config.toml
init_std_qkv = 0.0359
lr = 0.00217
warmup_steps = 200
seq_len = 256
Each number is 128 + 24 x the weight over its row's rms, rounded and kept within 0 to 255. Layers, rows and columns count from 0. Numbers have three digits each. The size before them is the row's rms in percent of the matrix's.

# down: layer 3 MLP down (transposed), 320x128, rms 0.102, rows 168-202, columns 0-127
# gate: layer 3 MLP gate, 320x128, rms 0.111, rows 169-203, columns 0-127
# up: layer 3 MLP up, 320x128, rms 0.111, rows 169-203, columns 0-127
down168 110:159099098185082152143130112145107105149188117147129165152152106092103126134149101126133134111118146139135173143134153140119150142098120098125106100168096084113122110148122176137138111153166129096124136130131127079124117132103098106099136142106144141160112141165104119120146145092150126124167118126075132164144082127096123117117142108133131074114145129106108151135085110130163091158129
gate169 090:104112139139133139119139092138145119138115111112124103089149120085110116114132134117098104124131155117128155093109165110136155170148152109143109075153140151114084153117123133118142100107144141137152072102129160068153076113143142069098161114121129168087118120145114132126102147151148129152113131116116178160119124112169119126154106180135166112121106148183112115140095144158123114129107
up169 090:142139086158127137137149170116128106094155147143106148159103146171117128148104115082123124125134088141135088117139089143082170095102111159095149132123181128152115090128171159112121143163105134067083146124165102158111160123110110131149123147148109126150145131124149133159139118126133118129124098119121094101087148110094145115155155095104145143129150127140110131111183095107118165145136
down169 090:150125107108138145161151147076100108079135105148096120119130138091144160148105141112136122159155102116136109186151065096101133119125126133075164100150129130128162122150141134113115124168160108134090137128092142114121228103130157139169131142126110125140149116124165112132158142116133121091120133133129115114098135134140129173149121143124108091124159078129120140123130117104119103142113
gate170 095:121084110125120127133141183154124109116156116143122162113161095124161149118108151094125167129159075127150072183150106096117138159128103149122126129143145104127124214101144153114092141152129138120131135118187124141108113140127104120170126132098133152166124111139117136143134147099139163132089097120143089111157137102151135128136135101146161123102149165118109128175118113147120105127103
up170 091:128129147112077152141138141130128139135109107132139088141142116120122102128112139148152183122142096138120103154151092113186134151137091144157135117135099141143160105129106196155108115154113156130104088136116123155100200152161136091109151110093113089099143129148137103092109160137160122160138116136157090136158108105139137143121094111129123150072140110104089126151154116164141122123135
down170 095:183153138110117107146112087151122140144149134073170108110150148124140134143133114160125147194175125165125140099075123114143120179157139133155149088125109124148143142121118119162115126096121135108131123121084083113117151170102157097094142124129122075151130155114115109152163106112119118124108102106124121127081120083138146144146142155172134120098146102123142114117162161130118143133093
gate171 084:153138082136164122130125137123130112136105111119077120103186122149128178076119112113160125134142132124121171107153122170131184108119141104150129109129124109135099108124147143117127153158133127139146122134142173054131114088088126127145170129155145123165136104122160105155152104115139151075127166144125090133108074121103101147105117108153153146125150112119128169104123127120123164157120
up171 083:100101166146128118138091112108150144123158148153131164151088092118119077186162138113124127130129105130152079159136104126096099126137099150074116143127094126088124132113085121120082120102150112105118158129137090159110134135174128141145080142109132128095116131135085157113139096125111128146156117135131125124155178152128142123156178148110157115123101143166117074137134126130129129096142
down171 092:130125133168086083125119111121151151132121168145141106068136147121139156147142135131105136170152122122126118125090125130107125124146135122129134123189116112145152150126143121128157131147110135093108114106122159159123135134165136134178115125164137095090085212121142117064132136100168139156141101110145128117139159128145140127142176091090143152168103133116134078123151104107105143115116
gate172 094:131150147121092099105177102126133123109130133143116173109111156121127126128133100206136132145097124141175101155057160149162170131125137117116090134080133127114123082116123133166147153127130169150158139124124142137157121104091134111138165150157105154140141132113120147136131141142155129108139137120111140138155146162109175160154122074155130107135127132114176134110105152078141104133115
up172 093:150141110083121099136102121090143114114146140118111147095107120131082135152098092143116125135134124141181127176101118095136141156083127119153104125083111099112094112170102126173144156112142143123168126162117160119156095164076156112142132117147151131121133084123112189145172150132138142122160144127098149101159152147109132127134116081137142093140135106147154118082113142108147138111112
down172 096:124168105105137120152133125113124131098156146136081154142098118090120105157093130153116135099124152125166091153100108142140142131096097182120149123102101133121169153129093134154106144116130129089145139143096170144145081143104152110123141092118145091118157107156124149127116160120117111110165159146150113117179129176130121117140112150123142082117128081122111190094160122117154155127101
gate173 108:128150158158139140090115095154136117121102124149114126126134144110180091136116173126149140078134118158127156134134184113132119165102191106176142141103110156088160102170103116151150160143114159104103116150125138159143147110127130082125132140129156100116163112104097111156153109102129155110147103165104170113161140064099127159130128104126126123117125141122157139146123151129107153114141
up173 111:144154143115139101134117105174096136093141102150117124097146163109148112134135153178100105065050108163116150115171165146137137137108176118147123133091115116144135083106102136176114078147152160121117124153134128157136114118148116119113129157107113111108180104132119089151154146106114156114120128134094135137117128092116170132164131112137127112124090131111113123103130141093161129144130
down173 105:154135161143126123153119151096175136144100165095186106106081102091082106103152139125168129118168142076092094147134128142159105105114137107111136118170118138122180093151137073177147127117157136150137171149151104107101136129115136118126134096131128111135140130128112138078126144142130130096147138125109169122115094132101112129127118127116113153101141125155098114095108104118124110100085
gate174 100:155125125097110186094141113104105143089124116108144141093103121154121123120193100168139126139155139135176154101147132163148159120073146134171144150102109188086129119104119119129107131134115110101132129123135077132142126147126150137121107142122127155136112098168115102105133110116098151119140130151144146109129112134138149141135160119109110161147114084120096103138133138153197104070118
up174 107:181102121129106098166152127146121091126139176108145136108103152122122129153088162123097089133092122097131106127135123109099114131136156165131136105128128127099126103107121120091136115129137135140100096119117127120116110133140132134129186142122096162127148113124139085144128151085090200189094131088110174111150116126093121137091146138113091146103109144152182115111114091140102117120130
down174 106:084129140123151171118109126122097140081138132094136122168099117132129097142139099123169084136086128133163102133096112103132164116118109136113144120102142109127114169120096093113120121146170110121123108139102102137123095124148167142075174118165126160180172105128123098131090132145080137164130125092132116164130109098139111127127159140156157096148106167143139078155132115118120118151126
gate175 101:123146119142109147120177113128092127090122159105118130153069113153168106134162121153101151137127118119135123124161113161112160137159083162134137132121136145114129091143113133147130101165095183164135124126156122175131138144132156111118098083102153127117184087138125096096114105125113159153131131182115147136106113135147136109133136159105127102111142163142121131134163196134104125095098
up175 093:129125135106100087156092133158155134115098132124167116110160140139102168139135159141136153146100154099124145141147156115118089139137154124103106119141115131135112166116079117096086145087148118123135140130121125115153134140110097179078131123155096105113164185145118177136147089162157125126130103120128151096078122113074135130055133114149135156171128112140121131146134122137151113142116
down175 097:148132134119091217156124119165141129118170151142138103148145130160122127127124126096115152144102117106116102064114108138136101128092120100145140118095124130153150165123129091142120135153107111124120165139158123095102054090128126142097166152104108155127185104146143143123095136116152122122124178081119124094125131134110106117115155095137131116139156158126166127153125165121147126125125
gate176 108:116147162153153123142128145133158157101124130179163085151148092141138136110153172121127130158138105109108087090121121094102094160140133136187146129157095109094102122111079119170138125102093118154164131115138132153150121097123132151070132135178132137125138125115127149086101107127100134112153131139146133150117134101129125132139141104088081125095085154157106132114157104136129147081120
up176 104:134159126094119130098130137081129124126142124118081133102117179098134139153083081148112123110107159123120139133107116154116126127122128110119099106152166143136154117158191150088101149172147135115095123174094134095098131152121106131127115172104119106142114149163129129107147124146141150141149129127128143101120123134090141126111116198141114113091122126073112092149148151083126113179099
down176 107:109104132136146154148112120108156119167150148109138126121129098113136079125152171133134137138135109125149167111130121106170113072106118129174100112143146128135113187113103146157184109128156114137177135111123153126123127116131144209126134131117145154127169086104106111139088133093138094139152139145092117120086071169100137128106135137069124137157137128155119115116114115120141131125121
gate177 096:116136135146132136106134102149128101158123072123092148111146108170120161133166120101151145116161131194130127166134122146152131142154084128096145100132097130103146186134112110106163082097142139114076147124156121130098088166086107162185122120138160153121137111113098160104097088141117122157140105133134082124135116122132158111125126140129123121166101128155105115156144106146105113124134
up177 094:100118149104159133081112099117136136182130130115130193105151103122136137135113135111136133074177090132088121147134093111101130140090132130133136099172116118079098147132116132132110121102140123112108121104139141119140163179131135123130132122139106140150121149178118165175149061147152153123125149133158127110150182122107132081158134148125140106106071117151159134125121146124122113129107
down177 095:135107145139120132094106083132153129101190146084134112107119145110141123095145109120133134151098167126144165103130152124122068109110094136158117131097156142111127130076143139175145153083136144111137118104107118142116157111129132103076137128128100160161111139103141144140110174180083133133134130097171143121134129195115111162129133161142122128138134108116118125098116158102117078126133
gate178 104:166144106148150146127117155097124135149142101147131121126121098127108084168081140145117137088132149090148142121110079099096110119116123151103172134128103157142102150152119123133054118117156146153123114128132167156148143136172094133154139109060135127124172137162111146126110131110162105119127142153142123159125107163130135122159121134116129095139136141171158118152170133063123153153140
up178 103:161145091121136151145125141115173126105126103159162107149093097155189128143117148163153121099128118091174129123130127122116121108105127124159175129125125149134121157106105129115063162123151117110134112131123118140106138122189117119151154133085094125078114121118114130092120135064139126124115130156140135098135107166125095144132112127116135107163130133138142096092139163098197162128145
down178 100:095108091168102141133114113228120122156143136126108131135137131087076110142156106061116112121167128152137151146126133157137126141133122120134107105161133100116135142157129138109168107158101124122151160140119079122084141124088131100111119139159147098128157110120122126141130117161145134115152122128116112130146144110125149137133121112117159160117104149138096157142110110200085095116097
gate179 101:117101188129114124123153143116145118106130112124120124174086183137122148115125136118151135165095130087124119132127106099122139157114145116090163149122142110127148139110120143130128114143179126146139123091123142157174143101150129090136173103148123141170127122135161147202093161120142092122141148134116167158091120169172119121103106128142143092093102132177154134106128094121102152114131
up179 098:177143108160191108132102147130153125131096180139123147136144087122143148151089163127129134102176095182134131126159115130119175115119110133171096143101076095113134130120138096074121132092125176138124109144129135123116158130127175130129115177104114133132077151144103158120113121115097151102138098138105118129145155086094121116156157120112137127121122142122133143103136107133127111144088
down179 107:087114129155152157173144128176122137095125133172108096131138096133149140138143146149114120094164144141156189141126078147164133106103126112143108116115151119114093132128136128113168153134113162147137120108133112154131095141137093164124148133164066142130102147132116136083120118109110190140068106094131128115117115115108127123159133131162107102122094101139125085165101145133105160145134
gate180 101:144102140150151089094119114126115144123153111106068144128152162094149103102121133118154133113140146165122147171078122106096110144182187118059157118125135154109151146127132104143109181119102123126117117134160153135183124169147134119146133180131091133137146149096147109132149129145129127132116170152139112117174110114139151135110119133105143105154124099127166172145125109121148147135136
up180 100:144131164133122090127130118118103132095112134139112098106116174138153110120116142132176169147141153135096142184126127071104098125136134155134134109143145110105174076129089163123091179099126126128101105132119139113142076160107134147117134175166116147143143165146142127104096144115150161152085148130099138116141112138133093122103144159158143122156096106115188156151129148110126133149127
down180 095:111141111146109181118129071160128164188097132148098149145173178156103144108131135160067109095098151128086149112097116126128153168117167110139090133091096130170128132116126133127108128127115110127151193146118133092117145102117140124120118131107144139134090079097119093137135116136094133104159108149111139122131103140130134130115124140113115148120093151142106116116090158130119088106134
gate181 093:110113135139136082135159112131118129119094143090129133121140155121131108122087125127096106183115118118151119096112104099151140169155113104077138121102132115141104134103093101079154115143133177137133135135145149113098095109153164101159161092124126155081144111085138115138129125113111125104098146124099105203094137133148125159134131138134123146135144103148128111133127059163176107111147
up181 093:079094173145132098110104122101133142152142121106117134084094132150153145141127107125114102167138098116179132131135159153110177093144072159164133138107159121153173135101152100105170143125142146118127104121184124099114159112137098118165113132101147127111143106111118112086133141121140137124172133110118132082133167154129146090140136110121137138166174134102085124149139127127105128157148
down181 097:104099129149098111136163100104133115111116144119146143095132114146139097138130123148110118137162157174160129145124137141115157122168121143104128115117166102113146169121124112143138126140126094117119112089154118102165159164162107115165167129110116125118148063114138128085117114133170139126173168162188158154128161113151137123109128087131136107137145153172108121107115103061104124140166
gate182 115:103155109122161104132130100111155112105133104138131129120109134138170127125102138143132132137124136127146124124143111125110140083113131118142173160214105156187121128097087107129101120146130096128127112179155152166112122132123113065125133139149118117135139103122105171136135142112089135124111102138108152135111136119145149080109137165130107159136111152101091151206174125164126150130136
up182 111:105170115136111112112152150122112105159176118081123125129143176134098122125140093080124098144098107113145117111091153139166144120133147149088162099103129135111104124132156162127129080120142118136172128097120128122162118106096139118158134117124136127133125177114101109117128089119118115097109157133200103123105136148113102114106097160103125127109164136173121111083146132123076105116086
down182 107:138134122094154131140104137094147133108111119084133166114101152125162107131122118099142125101099101162126142171105141110137111175156120096142156116144151127108152105158124123141127118145127111120118125152118127141136163146176127134143141100115096144088084134092132115164113121147137143138141163127126134170111081163117135116157118081166188126137096122134120159129116075087099205106142
gate183 103:114151116134105133114162169123142092156129165136097134162113130150126110169133153114112129104146133137165143149135070121098125137120144084152147106140105158139156121138122107112142137084114152093139150078113083115139133154158131147077091089133130110106114129155113148109117084161102079124134097164158151147165171113119127120157101118117134115170142154113136121183103148134125116096155
up183 111:125110120125134136122112136070109088142114138121107142115127186119101120127150104121108112131149114142113123140101124158105128124133079090079154138159112121132130108108148180146117128144139169150138110120172116137109146108114129127130103158119112128169129135119132095154106075119085170094071175182188143130143142144120124130115172147129116117112122144166145121077091155120113120140155
down183 107:115159106153180085080123138144106138140115154140145119151070113134138157163127163113129160156121148136101126156086079127124133099143169116136124125129102157148144134149133067115115146094127116134139165115138120123113130132134155157175086109150116128107103106145108120150125078157131074122137096120086137130122148103101101118135087166141137143172133149132112112147143180146135137129090
gate184 099:144116108103157100117090095095143147161121135144175160131170104114119168105136115163122125109151162130141088128104093157053108109133099153113124138143122097171125136123099115167140105116151082126151150133171093104139125102124165168126125136117075140092114162150117116094113136126137121153142134122139081153141144123131127123126116156116156139135118095117107079153087123129142090104125
up184 101:122137112100135117147108113112159123165094153171169153141165110128106143120142107168143129119125163125121086132109103140069097113141109128123090144166110111145101156124101129171127099109113103134159146128111121120149111083098190119125151130127105148126123130131140086106116164115116105155139124096124116153140140139112159084092142149147173142122121050127124099131102133109170088118115
down184 102:162125094133112082116119130143139145133135123109138150118149122123110161130102148177109113121131145111155098111127116137129143101140154130100075171129126112199142113165078167187110100110098131153132170142162093129135165138150146137129120090134104120122136141131161099142131136076163092166099135115183153150109140117127128162129119152102149144133126111124120097151156114102105121090099
gate185 098:159133125136108151152134105110159138107132137073138094098120139120140138156107117123106157150146098133181147090109103113176116132105159158145088131155108133182126067103159102178144117154117133096112107160120167091113130096146143123151123114130100141143112145167134151127161102162165159139153134128156118111142172133136098111160109142106137101150121122170122151134104132137136158166100
up185 103:150099114078189116130097090122162166107136123111129132129088104143137139171108121147099134138141125088175154148146120118140154115124156148159097123173091147145146124103158105155147123158114127098120115138153136113115128103170127129129127081137125125115136134168134084107123106148146125148138087140112147141157165108145130139150106130088181096166103130167121162145157131141114172152091
down185 107:138176118136123125144125131122104117108147113129103144136159140107112109094120136107128129141114130171099158119133121128120081126168116136083128149097145128141135172171064164129126152166144141175109091087131118138141135138102126132135147143122132110145115159088039090111138090117087158123110102113111174113066112153141125126106174101136113111131140128100139115121120107145116122119151
gate186 102:121165110153100120165151155132159138135106140134109149108108111162177139119140146081149160130174084114130105129151126125144165101114139130103123116081102120100138091152116130139151121155143175130143165160083121141162125145134139093095111128138100115138115085111117125153120136117109119125138116147108139114098147112106188131139141083151121080138131134086152114090182140083098124134091
up186 104:129108116127141117140098109142087137130144156139155163087152144084130142129101100139124131138124151147089156135103174135164087100164155125158077118148154138149202122095146119158150095119131150137081113158124097113129143165122143146105117120097132144130140141103117107133129115170164122137118141111105114141083088169096101124112124142118109139147168153139123117093127147123096103088083
down186 105:122147148165111143099151119125154180127105112117130107101130132121116144101144147098103121145133127138135098115153099082097126095107101089150168131115121175085111120139135156139158119105140150138123135142093169110156079120135154137160149132126142146148156082122097097148131136129150099148129127146148148050173154084188158112098125132124141111101098109110139109142166136137137145108149
gate187 102:114112128159105124172085145137123131137148123108116128103127155133108120114147120133111095178143099173147111141161100117086098142116093121123136145142154109144179138129152135178134158115136183122119122133130119150099120166142128127130101115113111136166112114100097176150154150081134135070137123111146106095152120142123084150158127078120111096121164104104138073084088128130112111114136
up187 092:119119082120141142116125172109117073107175170067120144134109080133147153119128140098161109107096153102132174133116098085152123149132122111127117116129113150083124097111128137157119166117104127155114135119110133117124165138117125125143100157126069113134130140169126102185147119127106149138114135136167130145101127147154168138142092144126116091154104159191142152151124148141138153114105
down187 095:129098189067149129099111138147149076085148154144121108084125140131161132172114155152142132116107144136143124102141148098126106094159122122140081136134107147133130158126119126119096092104142131156105138142140123114145167125143100129137120107164108108147128165121113125149135121165134127125081099120151134136097153086147152105136090106088153156072149150128126142102150193103139130110105
gate188 090:139180139163138107118127091090163091125138125094173140083163142145107096142127121136121108085154139107141124064093125100129144140101131143098155158151136115114105141121156145101112165114132115119164151119117183133123128122130142123134164122144193148132133117156084167152120109122125132117146138104154127122105174156046144131117122155101117138134111121156136135107136114126097095133120
up188 100:103066079106142122132124161124100143114155145158082112169129119127116166104113137091100134149129137133120136143144132142135125138145150123105083064136119129121111134126120138144098114163110152099095093150131093072082128157116121120111121103123072129123135139104161140134126182115178089139139123120112114133135098130200117117150144125153162103146120121130119110134094135096134135126169
down188 097:135124104146134110118135116075114122126109100179110119114109107123137150089108153120128125125131140178119151163148085150086164127135108111091101098140089135086082085122152137128097131139131113121115163111141129068095148145105122133130124151165082154120145177095143131085141150172110135084132172135109121138087132134146118126156128133166118155117140108119146098127107092108096113113151
gate189 101:088120140150134165149125118113125134130092143149138177130143127119168137139141092124149133160102092090156137119155124146109108112174141103120128159154160157144132142111141133141164159141114136043155160141124106128097126108130122147118162167158130164104128108129116156147068123139114133156164125169124137151153084136145088074106152125138118127079137115096119112119168137108154124122133
up189 099:138154132122139158155101128118114140184125153120138155128121116147185130176078105118099138117131093086103163141197082137111120114138131105132099139178130132172119117101098108114163148140146150084137166157116135090114105153146122149121136115129104133062138106115135164133107127123125141160144122160092145113120102114132140111160118109094118107070141132119127122119143136115108158161117
down189 099:103137132092127125134125084134143122070115126115128080114111109165104068091166193176115143158169146113106109103094143106108158131104117158159124106152105146120146116168161114140129115113136147187098100135096145155123120109115093129153125107139112073157144157177110115129147113128146138124114119158130179138151128103115124112104142142105125141135128152157098120131157110115119113137139
gate190 099:197110084158168079100086128150118148070143128121128135146124130154101095130128133112114085109128157127135131077119162132144145172134106125132133124120116126148129110086136141158110125129149118139135124091155125108078123125169115132120099137125107152098140150088136137138135144105160147063150156097105114139154170199110127127123150131135102091143156124143118138121143154143151109129103
up190 092:173100075149173102121072122127110151063148138108137130144117128158103117107128156101156099126130160116133114085115166123150150156169118111132140133119124090143129105112150161137124125122144117125140129096145144126073130132142125147149092150110105126120141138066127149141124151098152143077144179109115111147145158181106141112104138136125110074177131131131142123126161146142134130107099
down190 092:152109095186152117121109100164121160102152129131130148157116123131121098117131142128126116148173133087142099088138157137165131156151100135150127111112131143085180124110107125095123140107138122132111132089113103083074103105121086132158092136089134157111146148096155138154133139123154135118164118058080132158158096125126132137112110155147125093156125148128123139145145080149151111144124
gate191 117:169120142139154083148182110156110144115106177096087150123130154157090134157149132095147110130100143125111153100097137089155160133147107114106122174130149108125137142110138136143108113138136140144185156124146171127154125177126175140143155155120139154128114149097105129132087094162122150122102199124139133131087133145093114134116141143111131127098150105175151134125126157156146115135140
up191 116:118144130110112139132141144109132087151130101166142145085130125102109105117102092161101148110128096150116142096128116162112107116107094146155141118160103142134126147145086094138117124130103111159061097135141098113134110096127079120093135105113141120109163122163150137110146133070098104161144066122088118151128142135153125129161152120131154119179076120097079134162130121126128130156115
down191 113:143143121091127130140118123101149152152087150110164141092090141136129130140139095163108128129129129163153154085141171174120127099114170062121150135132107160125121114140138104142107117149119130128068094165126135138132143137092121130123105164157118110109118095142121087104128126132119154105107085127131078161137117155157116140137144086129148145148134089085110164155116159070123158105125
gate192 098:129121161098136109117117142131131162121147116152149131119139121102101099174105158123112130118086166117115098156131113123090090152128089115157114140131145096138127108108132100141066114149151127146126146131102115122171125160138113123082202119099116109102129124144151152097134145147166157110138116109116124131142099115121187132144104148129112153097137130144138107132109097077202101141084
up192 098:154106074143096126135128127139139125123093160137106134143131139111139105144143092152151176177165112137120114088106117137164139163139119165143137128123097167135108150113137097093154158118112130089153152087166122110071120108170155143122072121093175136150147108098110141146126116117133121124117113124135124163134171126134129099112149119149140112148125127116082175120137138155106143105190
down192 094:170115118134133167079108170133161140121124128125166138128168121102129103138087155150135115168105154148101139127114130122128124164071124112135155147144164103148147124147125152130160127133116179114126147162128117143147144147157106152111160114111168125098169138112132111150151112099153129083113113140151109102131115173125092139134115077131158146138133111096103198109125105148123080087144
gate193 105:144151108137147138137170114113118111092123110075097056150122104149125134068143119100108133129142094141145127157095141133130133111099149132072134140136151137174125072072155137139130119126134134106167122144124111155113127181133103095150096142109107161118083161080116099129099088104162122140156124155155115138108130117123129124106129123130137150162138088126151112137109150103140108118143
up193 101:086137109123105183119104123162151136163112133145099118092151182102115102154125098163111155122126143125174121139127110100104166144112149128129110130144134094122143158158156140153141119101148155118121109131121080113138138118112170145094104110103136124153131139171120105084121135151121157122102104081187114137128108158150134104127056169089107155105134119106102131094133134153134150136130
down193 111:103144118101112115111088156134155174173162137174137148111155144096123135164154156125153147113129178120116167159140113152108148076130154121136124136099142085075094150172120100074132118143128139134092138119116091111139146103129132125134098108110133109125085112153163149097138153179096139092122149096110125135159160115146122128098151145122119112159152133120104137138165139163116119146127
gate194 092:076108102130090091113160158098133116063106125160162108124114114107093112111136127108126129111111132106160096109138159183120084163120144124163170144144105120119144134151127147146105143125127157156173120114160137083108126127173125140139103136166101119127145086118110153152111141129115094115122109159117183142124142157118146130142149127165152136176122136131114115096138132100180117105158
up194 105:119122086134186121135124136123124090136112160149125159112132129129140110132104084120143113166145125132147133096165132127145153175147153160145149106144119102145126134114194136106103139111140151151139105119154102163151128114108121139160134136140125150126141106118124155190126112058071130078159074142138175135147147137142101126146157124136162154107110117131145148106122133072120118148162
down194 093:107139120124113108119122124105130103090112101135170179105151124122171174144070114128153140097162160135148146140144174118171108152157161108146151133131104133102107073104109093096134130145123151146136119077135111078107099111061142112140146102117123131105132118110138105120123139115099178139112151145084122106150125124155130118091100134137170117149119132138092144131127136147118089101107
gate195 111:081106113124130104155153156099149092115118149155138135147108131110111128112160167102133151094101156156141120123141110104164107126098106083086136082151107110144131129087131167156134095114103117166110151118134134157146141147155082111120133149170129113134103106151098115198103155117123122125140144150110117117123138147150155096154124132116134114105088099120073083148140090083112108119130
up195 108:099126127119111111132131187128166125126146128124144135076151133142090154144148144115121118102132147164137152132149135116167103120061115120098143103156110125133132149133160136145152104084152165122090146145110122149125128158120077137099162088136138136117115126144110179148117165120137136123130140170148100138134125200148138090181091119107120131136129083124067113110147110108141106129117
down195 103:152135121143141160140138124144139156087122118124120118122106102096129112132138144132142143093097104121176143124109085118160132097145124146101140124099121153118126108076160152139083130087139136117084152137122138117086148104155079091141132115134093132141139105122092180205136132141109155130129153132127117167121160098173136122102163181119103113111174141116162134107119093130161148127114
gate196 105:077099127166131125088140141150149115133173102116112108119121148109129149149109137118149145126112156103169160126105108077106140101096139104107139178118104104149154166134147133121157103108131101163130141136108117126117154188158092115134155155123175105160102121154105130126125125102138121155166134084132132062134125104165156112144117120105124084150149139083137134126074120114122124132152
up196 102:076155097137166124098161168119097104139167106152127129149135153105166121131091146095124120161162096134159127115148106165128112119103116162083170164130128097104140098171131130141148071130152116150173100141090153106128127160155125108151140127124137097127147168119107125165126163123185119141122102106130152096134162116111114094154101118132114110116097154090127128117121129120131096120132
down196 099:123140140112117114126102124182138117110123146089107130081108176128141129145164102151143159136140117149143153129105100141110125108119164130109139130144133108157131148110135093073137135101137106157105127130159088183114139193118161146132161159116118118128127080137149143104151107127078113082121161098185100111106099146119139164122114127105157144143130125161141110121083121156109140161163
gate197 111:106145130128092130159118122160133127107092123165133159136103103134143138118133147090120148153111120137133055143119142180135116155097140098164111136083095157122151104090103113144177099101171154128118118148086136134150134126144146147109141167147154135146095138110132170128125158145129119144116120127094135157125103110111146146076192104129167166143138129135129124119113101163181119118156
up197 111:138107116082087172104139122171108112155088095165082114135144125114141131129135181127127141121152154112088168135136142116107146154145140117094181127112117114149098112162094130087127142099095100113130113132117139111118099158126116144135102121111100117128126139172139141176144124147127133155131138108116191123105118119093104145148113160127111159135160149095177090123171121142165127110161
down197 113:098120139105148110150138115134105142080140112115132108131138120125117123141129149155128097121146082116105126116087128076097138083115103072082123128116119127118104152138126131124171132156157132159151093084141133168095117149119086155182101105119155133127114191125149121081170127120121110113139107132150104135094156165106118120107122093139102151136147109061152163136143137137143117123112
gate198 103:119133134138144139105131159115078122156123078098128138083142134109097107083127092128132135143127109131140124164096165140092180147118125103113122117133164162128143088149170161117138169098117117137114158160101113129071159134148164159093110142083145132112131141136097118130139146121142095112162098091099137132148147128120138185145127136128113150112173145082136148145113180122124138104137
up198 106:098170128129135140094167167163145115141135133123145180099145131094139094110142093093132139153121122136137113151114140140137116101084131106060145081124108137122120130119160138145152106148149091154098181165136091123130154117125124121126089132133154120169133147166107108124097099160108100135145143137107122087131148174135122176127152135171150129133079155088150120151140118147117155144147
down198 100:146121130131145127110123174136110128111136169126156123101124140133128106097160136098105135107117113098139077134113119174119177120117171102140091069138091081117068130147140144126143107078164148096169159143114112116154168125119139124172112145137115151159089110153156118118114135127136127108134094079154115136118159145126125109137144124155120141166141109139113119152159141188135166112121
gate199 093:122107105126147130154110153116101136130131122192087164176093158175118123123118124116126144126137118136135122138134119158148162135109113083155118101121150109154118102089121136121126083166129166108099160099108156160126152122139099100122157107142140136148153161050129112167174136119173100134144138131131113147132125120168119161144136105138164079135149159150145132127153167105097134132122
up199 099:105146149152133139114162092095139104152120115123119084109181082114099125133100129141146095150125157113107109128143144155075105108102119145129148142127090130118160152165127146114139133095119107164145126156140123096126085112098159143130124138097126145129076124172106184097119116133110153118108152091131124114112154180091093155124121127120106186124102112103107124129114073144144114119102
down199 099:165119112136142124128113097115133120112117120151130093119135108122126116124125136135126135188100114151140184125134089139095148138124135095111110147122131154108116116138182121075126141108124093122145122101126125113179134142151110105167128130116106150131125116098112155106144163104099146136119191140087101142102136142118121114120120044133051121126114100136152115152110104117085119083091
gate200 097:131128132143137118123148142113116120178148109148141121110143117114073170133121171116111122128140124093088115178155097103078150161147149121110142135157100118117135151108114144136139152099134126143146120114122131102115154117110112121125151132115132164132127131147109108139084172114111131148181148120181102115147110137168092169114099101128086099185087140134132180192116153125142107101122
up200 098:126109125135105126156118140135144128110134178101108125161130129152172099122124098149148123087129141164173119083097138135136098134097107105141104093114161127117119099143137114118149125145126161107098137140126104132157130157124149142129085131149123084133108121108150172118183080148133108122106099152095141150093130112086152121137169177121194162096166104113121082099131103122121143147132
down200 095:126116138114149114175132138106118098079126094131113140121138097151127137102136118136107149150135176149156147130136146139113141107119141118127135159110148127132122125090163132118090114161133091104142143150121118105140134126112151144105093127159105133116133144158150165111133156144182105135096156160096161152061137123069160088171141147156158156073194113133098119114104131124121157120146
gate201 102:097174104132100151149205141092120106111123129110145119111092116129152118160125140109134097148127095136115109093166114148149118129140152137128152116147136118122127106145130101150097136102164127112173141106120143150104095145175136145149170148106116125099199143114162140164145123121122147131112098130149115131109153144108168115061128098164180138089135156137120110128096101114151126150128
up201 104:171104173102133120132104133165109146121117142174118078138164178134083126104124124159111149126102152155142133170107145110137135119094084138139096129178093117126133133122111154110116142158099124120094136129148128117135171167108136114102122099162128111175139122157088117132138139125147143146117138120129123104160095119177133128184160142136060108121084099133105160134115144149129119134131
down201 098:112128111098120156158155113172136123144115127098202138125087099113133104135127130131157132172148096191178183114122156148140121126135134130137151167127155118154127161133143127159136145130135113114136181138091128128120133132153115122105141133146142102109158119123121098100104126141115131129128165120129143153162086127094085114084141107171134154149142103151106078110162143130115144082094
gate202 103:093111112154167153115134133116109103136098151123127109139168120121132147119150150066132141146190119129081100111160096107121157114134103106075162114172110173117126126124131130145137107175149148163142135143120107104084117147128103120146179164132123114152150137152128127156145148120108155137071138100111088149121115096089144141121133119133118152152099172133106170124147131119137159151097
up202 101:128147121152175127120112122116119139136124135109107129099175138119137136128160123136134119108080094171097115159144106130103132122122135083112099140152113102115144101111128183135154132062117140163150162151155119134127166109119121158132161122158118083130126124089080138141160164138103147122186157158100105101155106144082116134151150108161120116151113143118105117101124145068119162138122
down202 099:084123143130105145131128136131125129088163159109132132109143180160133137116151138137139108191138104120099167072121148103174098097114119093152081125110111118124166158139125104139126131114156084103138164110130189135125131137140121104105120130157113116103134130138149104119091124108136113144111142162145116133108128113176130063154147133141142121068120157167134120127130115166109132109172
gate203 096:113109082141120106131122069102101139138103143134170111129155137101160149083119118126121154163144136116159108134148104145115139158075157154141144137095166170139143116135128114076103139157128090127127108084135156156138111119143132106118110153110120135172133122141146086103104124127138142111120164132114104123136112134180086141113127130162180197111109131093100141109112152132093127143098
up203 094:112135160112112118138129155157122119103152140168111131131137113167158119128146127132158138139096117120097141146099166081136158097160085118132100119126129133069127116129116157179140127093142133139118150192120125104104120114128120136153113138160156114133105146126103132131137103126139102112162125120105177134132109104078205128157112167150096108145147164141124113156159112162119100087172